config = dict(
    n_layer=13,
    d_model=64,
    n_head=2,
    n_kv_head=1,
    head_dim=32,
    d_mlp=192,
    vocab_size=2417,
    activation='swiglu',
    norm='rmsnorm',
    norm_place='pre',
    norm_eps=1e-05,
    positions='rope',
    rope_base=10000.0,
    rope_fraction=0.5,
    qk_norm=True,
    attn_scale=0.177,
    bias='none',
    tie_embeddings=False,
    parallel_block=False,
    init='uniform',
    init_std_qkv=0.047,
    init_std_o=0.047,
    init_std_up=0.047,
    init_std_down=0.0,
    optimizer='soap_variant',
    lr=0.00996,
    beta1=0.95,
    beta2=0.99,
    weight_decay=0.035,
    lr_head=0.0126,
    grad_clip=1.0,
    warmup_steps=132,
    schedule='wsd',
    decay_fraction=0.881,
    decay_shape='linear',
    final_lr_fraction=0.0,
    batch_tokens=32768,
    seq_len=512,
    doc_mask=True,
    train_tokens=80970000,
    steps=2472,
    dataset='wikipedia_en',
)
Each number is 50 + 10 x the weight over its row's rms, rounded and kept within 0 to 99. Layers, rows and columns count from 0. The size before them is the row's rms in percent of the matrix's.

# up: layer 5 MLP up, 192x64, rms 0.237, rows 7-41, columns 0-63
# down: layer 5 MLP down (transposed), 192x64, rms 0.223, rows 7-41, columns 0-63
# gate: layer 5 MLP gate, 192x64, rms 0.249, rows 8-42, columns 0-63
up7 095:42 62 45 39 82 63 71 42 50 49 52 41 47 53 40 62 45 42 61 57 41 40 59 44 70 52 39 46 48 48 50 45 61 53 53 47 58 45 45 47 62 46 34 48 47 63 31 50 43 48 29 45 40 54 54 50 69 45 48 43 49 66 34 45
down7 105:69 42 40 45 43 46 34 48 50 52 64 57 55 43 48 45 42 66 42 41 57 54 57 33 51 44 41 41 55 28 40 38 36 71 43 55 35 54 50 48 51 56 50 45 63 43 61 49 57 56 51 35 42 40 59 58 74 46 37 37 60 59 37 41
gate8 105:31 46 46 54 55 52 54 61 42 43 43 40 64 55 38 50 52 35 71 49 43 28 59 43 43 60 31 48 46 62 59 63 40 25 54 44 47 63 61 42 56 53 52 56 45 57 58 68 67 58 40 48 48 39 48 49 33 56 38 53 52 48 37 50
up8 100:50 41 45 57 33 44 37 38 33 45 67 43 43 51 58 50 46 48 46 52 39 24 54 61 51 45 57 40 55 43 55 50 59 31 55 40 43 48 47 41 61 38 65 71 40 51 57 55 50 57 36 36 64 41 75 51 61 54 61 44 41 46 51 44
down8 102:50 73 61 61 54 48 48 63 50 54 47 48 54 51 53 70 54 63 47 62 54 69 52 53 42 63 41 51 56 41 53 51 51 57 33 66 57 60 51 58 66 65 48 33 52 47 44 24 65 57 41 74 48 56 51 63 55 38 46 47 42 60 54 42
gate9 112:34 73 60 59 46 37 44 36 46 59 39 48 50 47 67 64 47 35 48 53 38 48 61 46 36 55 63 53 39 43 45 36 39 60 38 59 32 51 51 50 53 43 43 27 65 38 48 61 35 49 44 52 39 45 55 44 56 57 61 34 47 56 43 43
up9 121:36 42 29 67 29 61 53 58 49 57 40 38 43 62 54 43 54 49 49 52 47 52 56 46 43 58 61 43 49 52 52 70 51 50 58 51 41 43 65 51 56 55 30 38 65 38 50 52 52 43 52 46 68 27 55 50 41 58 50 32 39 67 38 45
down9 120:43 57 44 52 40 52 52 46 54 56 32 44 37 43 29 39 37 45 64 43 46 39 61 54 43 36 66 32 41 43 52 49 56 53 50 58 45 65 64 56 44 43 54 52 46 33 56 31 44 43 49 47 42 36 59 58 39 58 61 27 40 40 31 50
gate10 108:44 51 53 39 57 45 52 58 50 26 34 42 59 54 49 50 54 61 52 49 46 29 49 45 52 61 41 52 57 55 57 69 35 31 48 52 58 62 47 50 43 67 61 43 67 28 60 44 55 40 69 63 53 44 34 70 50 47 45 55 45 45 41 55
up10 093:38 52 34 53 48 56 42 32 41 53 43 43 37 56 53 41 52 71 55 43 38 63 38 53 40 61 64 45 47 50 50 35 51 39 39 71 53 44 29 59 56 60 60 42 60 29 42 63 39 48 43 37 60 55 56 48 52 47 43 58 54 41 31 54
down10 093:57 64 52 44 47 49 59 52 43 49 48 44 66 44 56 35 47 64 55 46 44 70 51 49 53 52 62 44 44 53 27 40 58 46 50 56 50 44 74 69 42 55 49 51 42 44 45 50 88 66 46 66 39 48 46 52 45 34 42 57 49 48 43 47
gate11 104:47 49 47 28 54 68 51 33 49 50 29 51 61 54 41 50 65 46 48 56 61 48 52 56 51 40 55 56 56 38 41 78 63 51 49 57 59 53 43 22 41 59 61 53 52 44 52 54 64 67 45 63 46 61 56 51 66 38 44 56 46 51 57 43
up11 104:54 54 69 49 34 60 43 61 52 53 52 55 50 73 56 64 45 64 44 63 41 66 50 52 40 42 54 52 42 39 60 52 70 56 44 44 36 54 67 62 47 40 55 56 57 62 41 63 45 50 48 58 50 57 34 40 29 39 45 44 59 65 43 64
down11 109:36 47 47 51 49 49 54 39 64 43 51 42 33 42 43 43 34 45 31 47 34 54 42 45 50 48 58 68 60 71 43 29 50 54 50 24 55 38 58 57 58 49 49 50 43 48 51 47 52 39 52 22 44 69 46 53 64 56 56 61 58 50 50 52
gate12 106:44 34 55 45 40 53 42 58 50 39 41 43 52 72 37 51 49 47 51 65 55 54 54 37 32 48 48 48 51 42 57 58 33 45 52 61 39 55 50 51 47 60 41 64 49 46 65 43 53 28 64 76 28 56 54 44 54 55 36 57 46 65 65 44
up12 104:51 49 34 64 32 47 40 50 45 38 42 58 56 62 35 33 29 34 42 65 38 30 38 52 44 61 53 46 40 52 34 39 53 52 58 43 35 48 56 48 57 61 61 37 41 42 42 48 64 39 45 34 55 42 55 42 39 57 50 48 39 58 50 46
down12 108:58 47 29 39 45 50 40 34 60 50 55 56 53 38 50 27 55 55 57 48 58 50 25 48 62 54 58 36 54 58 35 39 63 51 43 54 55 57 63 53 63 44 47 46 51 56 47 51 49 57 51 39 39 31 44 39 43 45 67 29 56 71 55 48
gate13 098:61 65 47 60 57 63 56 53 58 59 41 46 62 41 60 35 52 48 41 45 67 32 39 51 48 66 31 58 47 62 51 40 41 67 55 37 33 48 35 51 27 49 54 44 45 45 66 52 59 44 54 33 29 53 54 55 56 46 42 53 56 54 40 51
up13 097:67 54 41 52 62 58 51 50 67 55 34 42 55 46 53 68 35 62 33 37 58 56 44 52 59 43 44 47 59 53 38 68 50 85 48 50 55 46 65 48 51 54 48 60 73 46 57 50 40 43 39 51 39 62 44 51 60 50 62 57 54 49 48 46
down13 102:70 43 45 40 56 40 38 54 15 37 43 43 39 44 44 61 39 60 67 58 30 54 49 36 39 50 45 49 48 47 42 63 47 43 54 38 41 38 53 55 62 61 50 48 54 49 51 50 57 47 54 59 44 55 41 60 34 39 52 43 60 32 57 41
gate14 106:50 50 51 44 58 45 44 47 49 51 37 40 44 55 61 45 47 36 58 38 65 56 46 60 64 64 59 56 56 23 47 56 44 57 68 50 33 50 72 51 42 44 54 34 62 41 69 63 56 50 65 40 40 40 53 54 39 46 49 49 65 60 49 34
up14 105:37 44 46 56 53 54 17 40 54 47 54 60 58 37 51 46 60 59 56 52 44 46 46 43 60 43 43 59 44 57 43 39 71 57 65 39 41 53 46 52 54 58 39 47 52 26 46 43 47 46 44 33 42 47 32 70 52 65 32 56 40 55 52 51
down14 098:62 49 65 51 55 48 48 64 45 45 30 48 46 65 41 30 65 44 50 58 60 61 59 64 49 57 60 33 44 62 56 56 33 71 58 45 47 51 59 41 36 68 51 29 49 46 63 58 33 48 40 41 57 38 57 49 44 61 50 50 50 59 49 52
gate15 103:32 54 50 58 46 44 56 52 62 53 50 74 50 60 43 25 53 58 43 44 60 53 66 62 34 52 44 42 57 61 56 32 54 60 46 53 38 47 51 47 53 49 40 33 56 50 65 44 32 35 51 52 55 60 45 50 49 39 72 58 29 54 49 54
up15 089:46 50 46 61 56 45 47 38 61 47 71 61 59 36 41 62 47 64 56 47 23 48 51 63 45 36 61 49 52 50 48 53 44 42 41 69 46 47 45 47 52 53 50 71 54 52 56 38 62 55 41 57 65 49 43 42 32 33 55 73 62 53 62 56
down15 101:50 42 49 61 54 44 76 47 36 43 44 52 56 54 53 40 56 64 60 51 60 64 58 54 46 41 63 61 49 48 56 42 50 63 41 25 67 32 52 55 67 68 36 50 47 50 64 58 39 33 34 37 47 42 56 41 42 42 51 60 57 48 52 50
gate16 113:35 43 44 69 52 39 42 63 60 52 50 55 65 47 62 49 50 46 38 66 57 51 54 49 48 50 54 50 46 37 70 52 47 40 53 48 50 44 64 30 40 59 47 53 63 63 47 50 51 30 56 45 43 45 62 69 51 44 68 69 74 56 50 57
up16 101:38 43 28 53 59 78 61 38 42 50 33 52 54 66 46 50 58 58 56 64 56 40 43 53 55 54 46 50 46 55 62 48 60 49 53 60 60 46 52 31 53 50 36 65 60 44 29 51 40 40 58 48 46 39 65 52 53 61 44 47 44 39 39 32
down16 110:47 61 55 39 59 45 42 49 49 46 46 51 41 53 59 46 49 60 54 57 42 62 54 46 69 53 52 68 59 48 43 45 52 33 58 44 44 56 62 63 69 61 38 46 54 48 49 51 61 58 51 37 20 53 45 37 41 43 52 58 81 61 65 55
gate17 093:41 38 50 39 65 47 64 37 39 31 47 43 44 57 48 64 53 45 56 53 41 59 45 57 36 42 46 41 56 45 33 42 47 47 50 70 29 39 61 53 41 55 54 32 49 59 49 40 53 61 50 40 50 47 49 41 59 37 68 67 48 49 42 74
up17 109:37 30 60 45 51 37 43 39 50 41 46 39 41 52 52 48 55 42 49 43 69 70 54 28 48 52 55 58 61 42 48 60 43 63 39 36 53 29 40 43 44 55 36 36 59 36 47 38 35 47 51 44 57 67 47 44 56 49 55 66 41 53 39 51
down17 095:56 38 51 42 30 52 49 53 56 63 36 53 54 44 54 48 46 65 40 34 52 30 50 63 54 35 31 28 48 44 58 52 46 50 59 30 45 36 47 37 38 51 71 55 49 42 52 56 50 42 37 54 46 40 70 45 55 65 51 42 50 51 64 49
gate18 110:49 50 33 39 57 49 49 39 55 51 53 42 45 36 43 60 36 54 46 34 56 56 62 47 49 56 55 77 63 35 62 67 54 44 67 48 50 36 69 30 54 60 65 43 69 41 46 62 57 56 38 65 58 54 50 46 51 52 43 50 50 56 40 44
up18 098:47 50 34 50 47 35 51 58 46 52 54 55 66 43 44 48 41 39 50 47 66 51 62 35 48 42 60 62 53 62 64 91 55 61 56 54 51 46 71 50 49 51 53 57 45 34 41 68 49 50 40 55 49 59 41 46 44 60 59 41 52 66 50 48
down18 095:53 64 37 53 60 46 55 24 45 40 64 47 51 58 37 45 49 33 61 36 49 65 54 65 48 64 34 60 39 36 61 49 62 51 36 42 35 42 55 48 72 55 45 59 50 60 29 43 52 46 53 54 55 46 53 49 61 48 44 38 38 55 55 47
gate19 109:42 67 54 44 50 45 49 58 53 29 55 65 50 34 34 48 51 50 52 48 71 41 22 43 48 48 60 53 50 57 47 58 32 32 65 55 46 48 49 52 45 42 46 60 53 52 39 43 60 37 46 31 42 49 30 56 58 61 64 42 60 56 53 51
up19 101:39 54 61 74 68 50 52 62 55 41 58 59 54 67 35 39 48 42 49 59 53 43 59 55 62 60 47 35 61 42 49 48 54 58 37 60 53 55 50 53 52 42 48 63 48 73 39 61 43 61 33 37 48 52 49 48 53 46 63 58 36 63 57 27
down19 110:45 49 48 59 58 41 79 54 43 26 53 53 48 53 57 55 57 31 57 52 44 53 52 49 46 46 51 44 29 63 37 62 49 49 58 50 54 42 54 56 42 49 51 68 34 56 41 56 79 47 58 67 43 53 44 48 58 29 46 50 40 47 54 61
gate20 103:51 50 66 61 56 49 44 36 52 52 31 69 48 49 59 58 50 47 43 69 37 73 50 63 66 63 43 78 57 55 53 46 67 52 43 55 41 46 46 41 45 59 60 50 54 45 72 49 48 51 39 41 48 49 42 58 39 33 58 57 54 53 55 51
up20 106:49 50 45 52 50 42 63 63 52 54 45 55 56 47 69 31 56 46 40 55 47 68 43 44 46 48 38 43 43 54 63 61 31 40 68 54 49 59 52 51 56 62 37 36 52 32 53 56 44 51 51 43 60 74 48 56 45 77 56 43 52 57 44 72
down20 104:48 50 31 47 41 33 40 46 42 53 39 54 56 62 72 34 59 38 57 30 48 58 42 38 46 45 48 42 48 38 43 58 41 33 48 46 42 44 56 64 38 65 55 50 38 62 48 49 61 37 62 53 44 63 41 48 46 56 34 48 35 47 64 67
gate21 094:40 38 57 40 36 60 62 48 51 39 52 48 54 55 54 29 63 49 45 38 49 49 61 68 61 44 60 41 42 73 32 58 51 57 54 58 36 56 57 71 50 38 29 57 44 50 64 53 48 43 40 57 48 46 41 41 50 45 45 55 64 63 67 55
up21 093:36 56 44 64 57 35 53 40 61 55 58 57 69 53 70 50 54 49 37 56 46 56 46 42 35 44 59 35 45 26 37 40 42 34 49 39 52 29 59 43 38 51 45 41 35 61 58 42 62 49 37 59 63 55 56 41 60 42 49 52 41 52 49 46
down21 098:47 51 46 50 58 47 66 39 71 34 60 34 44 46 39 54 49 49 41 43 48 45 58 47 52 63 67 41 57 53 39 33 45 42 36 55 63 41 54 55 44 52 55 46 54 66 35 70 61 44 58 30 47 35 55 59 48 61 57 66 34 60 48 41
gate22 095:49 66 55 56 47 49 49 37 66 49 55 45 43 56 49 43 52 57 64 51 65 37 56 60 51 33 55 63 58 42 63 58 39 61 43 72 45 51 40 58 51 49 80 53 42 58 52 54 43 59 49 51 68 51 64 29 40 57 47 48 34 60 54 63
up22 104:58 36 60 41 59 40 52 45 58 69 33 43 51 30 64 44 64 52 50 45 60 47 58 41 56 54 37 61 37 44 53 43 57 60 46 54 53 48 58 40 51 43 53 31 39 24 58 60 60 51 45 21 53 49 53 56 58 54 40 42 43 61 62 50
down22 100:46 56 47 47 39 58 48 51 65 54 61 41 51 49 52 51 50 66 42 50 36 52 48 59 45 51 42 45 50 27 51 54 39 57 52 53 36 50 38 62 61 40 32 62 34 57 48 45 33 48 56 68 38 69 38 40 56 56 42 34 52 28 60 68
gate23 096:43 29 60 61 59 47 50 56 52 36 46 51 66 38 64 42 50 59 42 46 54 69 58 51 39 64 54 48 40 56 32 49 57 53 37 38 50 57 47 51 46 58 62 47 54 52 67 48 33 51 69 63 52 42 53 48 57 34 45 33 62 70 36 47
up23 094:53 52 52 39 65 65 33 35 48 43 38 31 53 37 59 47 50 51 36 43 39 47 43 58 59 46 50 53 57 71 24 37 38 50 49 42 46 48 46 45 50 33 41 42 61 34 64 59 46 41 43 41 67 39 40 44 49 51 48 51 55 43 36 38
down23 097:65 50 31 62 53 46 49 49 56 54 53 41 39 68 50 38 64 30 40 62 48 40 72 37 54 52 47 48 41 70 56 42 58 54 32 61 51 47 63 38 50 33 40 52 53 58 36 44 57 56 57 41 67 53 53 55 57 51 58 53 63 41 62 60
gate24 091:59 70 45 63 59 39 64 51 51 63 54 49 51 48 47 41 56 72 41 57 33 46 60 62 40 57 51 65 43 48 63 41 42 54 48 53 33 62 33 48 54 37 51 47 45 46 54 67 57 37 41 64 52 52 29 39 57 35 50 68 58 48 56 42
up24 124:32 49 41 38 59 62 54 70 34 40 55 49 51 45 41 42 47 47 56 56 50 53 72 42 65 52 49 37 63 48 49 57 50 37 52 36 58 76 50 39 70 45 57 65 53 69 38 61 46 55 44 50 49 50 50 40 66 56 66 45 46 56 54 44
down24 115:47 52 41 39 48 43 50 62 61 44 57 49 59 40 36 55 56 65 64 47 49 48 71 64 70 59 47 30 43 59 55 61 39 54 66 49 43 71 58 46 58 44 59 54 52 65 33 57 58 51 56 58 43 48 59 46 72 54 61 60 33 47 42 49
gate25 100:65 61 55 42 38 37 59 60 58 35 51 56 53 51 50 47 44 68 55 43 53 49 37 43 42 64 59 58 36 65 40 57 54 57 59 48 42 52 70 48 48 40 70 47 48 68 49 59 56 47 54 35 45 64 64 43 43 44 38 51 45 53 70 73
up25 094:32 45 51 37 55 35 59 62 49 66 66 48 61 54 46 54 56 69 55 51 47 31 48 52 38 63 49 40 53 52 53 49 49 66 54 50 58 55 32 45 67 67 61 49 54 25 57 46 45 42 58 67 41 48 56 50 53 52 60 44 38 50 28 53
down25 096:44 61 52 29 60 55 41 46 46 59 57 54 48 53 51 44 40 56 49 56 42 47 51 41 48 34 54 66 44 48 49 50 55 43 63 30 31 60 52 64 49 48 39 50 45 48 63 64 46 33 48 34 39 54 51 32 47 63 53 59 27 71 33 40
gate26 096:51 54 59 51 57 48 35 55 71 35 56 48 52 47 40 63 50 19 53 43 45 65 44 40 55 38 47 59 58 55 37 64 45 51 55 49 38 44 57 39 47 57 58 44 52 31 57 54 61 57 52 49 51 30 61 50 61 56 54 29 46 65 53 33
up26 095:44 27 52 50 63 60 47 49 54 57 58 60 39 48 35 59 65 50 55 68 46 39 45 43 61 59 50 49 62 42 58 60 50 39 34 64 31 38 61 46 78 69 50 51 47 50 38 39 39 48 53 54 59 50 56 51 63 59 67 47 55 57 47 51
down26 098:46 38 48 50 40 55 48 47 48 49 44 54 48 41 64 63 60 55 72 35 49 51 35 41 57 59 43 61 54 41 51 52 50 51 51 58 82 61 34 38 62 60 45 59 27 55 66 56 43 42 44 63 64 38 46 44 36 52 55 62 51 42 56 53
gate27 099:59 39 51 54 38 58 50 45 45 41 49 40 47 68 38 54 49 35 45 58 61 57 38 65 74 48 33 43 45 50 64 49 46 49 63 63 51 43 57 58 47 43 35 38 55 64 47 40 64 34 39 72 47 33 62 53 63 62 41 51 44 50 43 53
up27 097:32 45 40 36 68 55 45 69 52 61 50 56 51 44 70 57 44 66 61 45 46 50 51 52 46 46 57 57 53 53 48 56 55 52 37 47 51 42 40 50 65 57 27 52 47 53 63 65 44 73 44 59 52 68 42 56 42 39 60 67 37 46 53 34
down27 087:41 45 62 47 56 22 38 48 44 59 51 40 65 44 63 62 72 60 52 45 50 51 52 45 35 54 43 52 43 39 55 35 48 38 48 42 54 56 47 56 48 49 35 46 51 46 52 44 51 51 41 43 61 33 60 59 62 51 34 59 62 61 21 38
gate28 095:38 37 39 37 48 49 63 51 47 43 67 58 41 61 46 45 66 52 55 40 64 32 47 35 53 33 60 53 39 53 57 67 39 63 60 42 45 55 57 44 40 48 38 52 40 69 51 56 52 48 50 39 33 26 56 38 54 44 45 63 46 61 59 49
up28 107:64 52 54 50 57 46 47 43 60 63 48 33 67 45 48 47 61 57 31 55 40 32 41 52 45 69 31 39 36 46 39 38 56 44 40 68 63 46 63 41 43 61 65 50 51 46 55 41 44 43 51 53 64 52 44 43 54 59 56 58 68 46 31 43
down28 094:51 49 59 38 56 58 37 40 43 36 53 41 42 36 46 44 46 62 53 49 46 34 44 35 54 64 40 57 45 55 57 52 39 65 49 50 41 66 27 50 68 54 21 40 58 60 50 48 38 59 58 50 40 32 53 39 58 52 53 59 61 38 57 49
gate29 093:49 56 52 50 61 64 65 67 42 50 42 59 54 50 48 61 57 59 51 42 32 46 53 45 39 43 58 55 54 38 59 47 58 43 52 72 42 41 61 63 50 62 53 58 55 48 57 49 57 46 56 62 15 38 31 54 48 50 43 67 57 56 62 65
up29 087:60 47 50 33 68 34 48 36 55 38 52 38 51 47 67 45 56 55 51 51 58 81 62 56 47 53 67 62 51 62 37 42 44 59 40 53 52 41 38 56 50 49 60 29 64 61 53 53 37 45 46 42 48 54 46 58 31 35 59 40 47 50 44 51
down29 095:45 63 49 53 58 57 66 43 39 58 30 56 55 51 46 55 70 35 49 42 48 44 43 39 30 52 72 64 40 62 44 46 65 58 48 62 63 54 59 57 40 39 50 65 66 49 36 51 49 52 64 53 56 44 50 52 41 47 60 49 31 47 63 58
gate30 104:46 37 52 55 55 46 34 45 43 41 43 58 47 50 37 39 51 62 47 58 51 49 43 51 33 49 27 52 48 51 55 59 52 46 37 64 49 50 83 56 66 63 59 31 72 45 49 54 37 66 55 42 46 53 65 43 54 54 54 54 57 63 49 41
up30 096:47 62 52 40 62 52 35 50 53 47 33 49 55 57 48 36 54 58 38 29 48 69 43 53 42 45 35 44 30 63 66 42 44 39 39 50 46 59 56 53 38 70 50 51 46 28 52 62 27 44 45 59 54 49 59 52 54 47 42 60 64 47 61 52
down30 086:69 48 38 50 24 53 47 60 38 40 48 51 46 59 45 60 61 50 48 61 60 46 50 64 37 66 52 50 34 60 48 47 47 38 50 61 47 56 65 57 36 51 58 50 39 27 31 57 43 54 66 47 55 43 52 33 58 60 39 51 68 44 51 54
gate31 108:53 67 53 51 64 41 35 45 51 38 47 33 39 49 63 56 41 49 45 35 39 54 47 66 41 66 55 65 48 52 55 53 54 50 45 63 53 49 69 50 41 65 57 26 54 38 52 50 70 63 34 52 60 46 38 49 52 46 70 50 52 38 48 43
up31 107:45 58 44 45 46 59 58 44 49 51 41 57 50 47 52 40 45 63 57 66 59 50 57 39 27 43 49 57 57 58 58 44 46 53 50 36 42 47 44 88 47 49 60 51 52 74 56 65 56 71 61 47 44 47 46 44 38 70 50 52 39 41 51 53
down31 103:64 52 40 50 51 52 55 50 45 59 61 42 38 56 39 31 51 45 26 67 34 36 49 48 46 43 49 55 78 48 65 57 33 57 46 53 52 63 60 49 56 54 38 51 62 43 44 55 58 47 50 52 59 58 58 32 50 62 57 42 48 51 52 75
gate32 106:49 46 48 52 43 32 44 53 55 51 49 57 46 39 54 29 25 72 66 39 55 55 54 51 42 50 61 62 37 48 52 55 50 63 51 54 41 52 60 53 67 43 57 48 61 44 64 51 41 54 44 59 49 49 52 52 61 46 26 48 61 71 42 74
up32 104:46 26 54 31 44 63 38 66 48 55 42 63 47 42 58 43 56 35 34 44 49 68 45 39 60 51 55 53 53 42 59 48 59 55 67 39 56 61 43 51 35 47 46 63 40 44 56 42 71 39 47 52 59 62 41 39 37 44 47 39 44 43 66 49
down32 106:32 40 70 38 45 39 43 53 64 46 51 53 55 45 50 55 58 51 68 43 47 29 55 52 62 47 41 30 50 55 44 60 46 44 51 40 28 41 41 50 63 53 43 54 43 40 37 55 35 37 44 65 44 36 40 42 38 63 59 57 37 46 64 54
gate33 098:53 48 61 71 66 68 46 48 37 48 55 43 57 67 51 58 61 55 57 45 54 56 46 67 47 64 44 49 50 62 42 52 58 38 69 61 43 35 42 40 57 49 30 46 55 62 60 63 51 34 54 54 62 45 52 38 43 40 47 57 49 37 46 27
up33 097:68 69 57 62 47 37 52 61 47 46 57 57 68 52 47 36 51 35 70 71 43 52 42 52 58 53 57 51 53 48 60 58 70 49 53 39 47 61 33 52 59 36 47 62 62 55 33 61 69 57 55 41 44 48 53 48 50 45 61 55 47 46 50 31
down33 104:41 64 62 56 57 55 44 44 67 50 48 58 50 46 44 57 75 64 48 62 53 45 51 71 60 53 44 67 55 40 62 58 63 55 40 53 69 48 60 36 41 71 58 42 55 55 38 50 52 42 33 39 61 61 46 59 54 66 50 42 48 54 62 46
gate34 095:38 59 43 44 48 55 37 36 30 59 49 56 59 40 61 44 27 39 57 60 55 58 56 40 48 65 43 41 68 50 62 63 48 30 57 50 36 56 63 42 39 32 42 44 46 49 48 53 42 34 59 52 45 69 52 45 54 48 63 47 61 46 37 43
up34 094:60 60 47 63 43 47 37 47 55 54 48 61 49 58 34 58 41 44 39 61 61 52 39 50 48 42 33 52 50 55 59 63 57 56 55 40 56 26 67 52 58 66 52 46 65 49 46 42 51 61 65 35 46 28 51 45 64 50 58 53 23 56 56 57
down34 092:43 40 54 52 56 49 48 37 52 57 47 31 40 60 59 62 54 66 46 47 46 61 39 54 30 60 54 43 38 43 49 60 38 42 62 54 58 36 43 45 57 41 59 56 74 39 43 44 57 35 46 62 48 57 35 61 57 57 40 53 69 71 37 58
gate35 102:38 64 63 46 50 57 31 55 53 44 39 38 47 60 45 39 57 43 53 44 42 53 48 48 64 45 32 55 65 47 74 61 57 57 54 46 60 42 44 38 52 40 38 64 61 49 56 62 41 39 56 33 71 68 53 40 61 39 64 53 44 45 46 50
up35 115:51 53 48 73 42 60 36 54 49 51 35 45 56 46 56 39 68 50 41 37 45 38 38 48 50 51 42 41 56 40 58 66 56 44 44 67 53 38 48 51 52 67 62 52 50 57 62 37 46 52 56 66 64 66 60 64 59 63 61 32 68 43 55 51
down35 114:42 35 38 51 59 45 70 52 37 64 55 74 42 60 57 52 53 44 53 39 45 75 51 61 53 50 57 58 44 60 45 52 51 57 42 44 58 37 43 50 27 59 33 62 50 52 46 54 31 50 50 35 44 44 64 42 45 48 48 68 61 57 59 56
gate36 098:35 55 69 49 54 69 40 52 44 49 43 55 50 39 42 56 49 61 50 60 44 64 57 59 56 65 50 46 53 62 42 34 52 46 45 64 51 35 53 27 48 41 38 66 43 37 74 54 59 61 36 57 60 33 40 39 49 57 41 44 46 45 39 48
up36 088:55 53 50 60 52 41 26 33 24 45 42 30 51 53 57 44 46 47 68 38 57 31 64 57 53 42 32 53 58 63 44 55 48 58 59 44 47 53 54 52 48 43 52 49 60 44 47 42 43 52 60 47 38 52 59 56 46 48 39 72 59 39 69 57
down36 092:48 50 54 57 65 65 59 57 46 53 45 43 44 44 55 52 50 54 58 33 55 47 68 47 42 54 39 27 49 51 56 39 54 63 55 58 39 42 38 75 59 57 71 50 45 34 42 61 39 51 61 28 60 66 54 51 41 41 57 54 65 45 57 46
gate37 103:49 62 49 43 44 38 43 55 54 38 57 37 42 54 44 45 52 52 41 43 55 47 47 65 48 72 41 46 67 48 62 45 38 50 44 70 61 38 59 46 34 67 64 28 53 49 47 53 63 61 44 72 48 51 36 55 61 61 33 47 54 62 42 58
up37 109:58 51 43 42 50 55 42 59 46 42 50 52 45 38 49 46 47 42 53 39 55 53 63 37 76 52 59 43 49 72 46 50 35 43 45 59 53 37 44 49 29 27 57 40 56 44 60 36 56 42 65 47 53 59 63 71 58 65 38 60 61 49 43 40
down37 113:38 69 57 58 45 46 42 54 46 54 54 54 60 43 58 52 45 48 43 50 48 45 62 68 21 39 59 61 43 52 57 43 36 54 19 52 74 55 54 37 53 51 54 59 58 43 43 48 44 52 43 49 57 59 59 73 65 50 60 57 40 46 53 50
gate38 108:31 50 55 54 48 57 50 66 52 65 50 48 44 26 39 50 70 31 41 44 54 39 35 61 50 62 58 60 52 45 43 55 46 54 50 57 47 44 59 42 65 45 46 33 55 74 55 63 44 48 53 57 50 34 40 59 48 54 70 51 46 36 41 41
up38 107:76 38 62 53 62 53 54 38 47 45 52 36 52 73 44 48 45 53 49 39 50 43 60 56 47 45 51 54 41 55 39 37 62 44 51 68 49 41 45 55 61 55 56 61 50 54 55 49 50 51 66 53 47 30 50 56 39 80 44 52 47 33 35 66
down38 110:60 66 67 72 68 65 43 42 58 42 44 56 33 58 35 57 32 72 67 62 50 54 62 46 60 36 56 39 54 61 58 48 43 43 52 70 52 46 56 52 61 41 62 43 55 43 60 49 49 47 61 54 57 55 52 47 56 60 52 45 59 54 57 43
gate39 091:58 52 59 53 62 76 31 37 41 57 52 38 41 38 43 49 43 45 56 55 46 48 53 56 50 66 49 43 57 66 56 55 42 45 47 49 51 49 54 38 44 50 73 46 38 44 60 48 57 42 62 72 60 60 59 39 68 33 38 55 51 32 60 46
up39 100:50 63 38 72 56 53 44 56 48 41 48 50 72 44 50 38 52 41 46 71 69 47 51 27 51 50 47 45 59 62 61 55 50 60 41 37 57 39 47 33 40 67 52 51 56 40 55 53 62 49 52 39 49 55 55 56 78 50 46 67 52 50 55 42
down39 093:43 61 66 40 55 40 42 46 57 53 63 48 39 50 49 61 63 61 52 41 62 35 39 67 40 54 49 29 51 48 46 59 47 40 53 54 60 46 46 64 46 50 69 54 65 44 71 56 43 48 40 69 65 46 53 33 50 61 53 37 61 44 64 53
gate40 097:26 67 40 34 55 46 28 43 40 49 47 49 45 46 49 45 56 56 35 59 48 61 38 46 42 45 52 55 54 73 42 45 71 60 56 49 52 50 58 56 43 35 51 33 54 47 43 75 46 47 53 52 55 56 46 44 58 52 59 54 47 55 49 23
up40 097:43 40 56 52 37 49 56 52 49 66 41 43 32 56 49 57 59 48 41 60 34 62 67 53 55 35 58 58 58 54 55 72 41 43 42 34 48 42 51 56 51 46 39 49 46 50 46 76 54 67 62 54 35 51 57 51 71 34 47 44 33 56 52 55
down40 084:36 41 55 49 59 59 44 41 61 50 48 53 34 38 45 57 68 62 59 43 69 45 68 64 47 54 25 38 51 35 65 41 42 49 55 57 57 50 43 46 56 42 60 50 50 65 37 36 33 48 54 49 54 68 49 54 65 67 49 55 60 49 58 52
gate41 110:46 50 62 46 44 60 31 41 40 68 36 44 45 48 53 51 63 13 44 31 51 66 57 58 62 48 36 50 46 41 58 46 41 39 47 49 50 52 54 38 38 56 54 50 44 55 55 46 46 35 57 59 46 52 33 54 74 48 55 44 55 44 46 56
up41 110:71 48 56 41 60 57 47 54 36 58 49 66 33 33 65 51 47 47 59 52 42 54 70 57 44 55 26 61 51 60 45 71 39 38 53 46 34 50 50 43 51 50 51 40 60 47 49 51 53 64 46 33 46 61 54 68 47 53 65 62 63 55 54 42
down41 101:44 58 40 48 33 45 40 32 45 40 53 30 50 24 47 47 45 46 51 40 54 49 59 47 47 51 43 36 67 53 67 44 52 34 36 53 38 46 47 71 44 48 63 42 59 50 46 54 39 48 38 36 63 46 54 55 51 67 51 61 35 42 45 32
gate42 088:54 60 39 41 62 60 31 40 71 38 56 67 48 51 53 53 61 67 40 58 44 32 55 62 49 39 48 70 51 38 52 46 44 19 65 50 41 42 58 42 45 35 47 49 52 45 48 59 47 41 48 42 58 51 53 43 50 42 49 49 59 34 57 49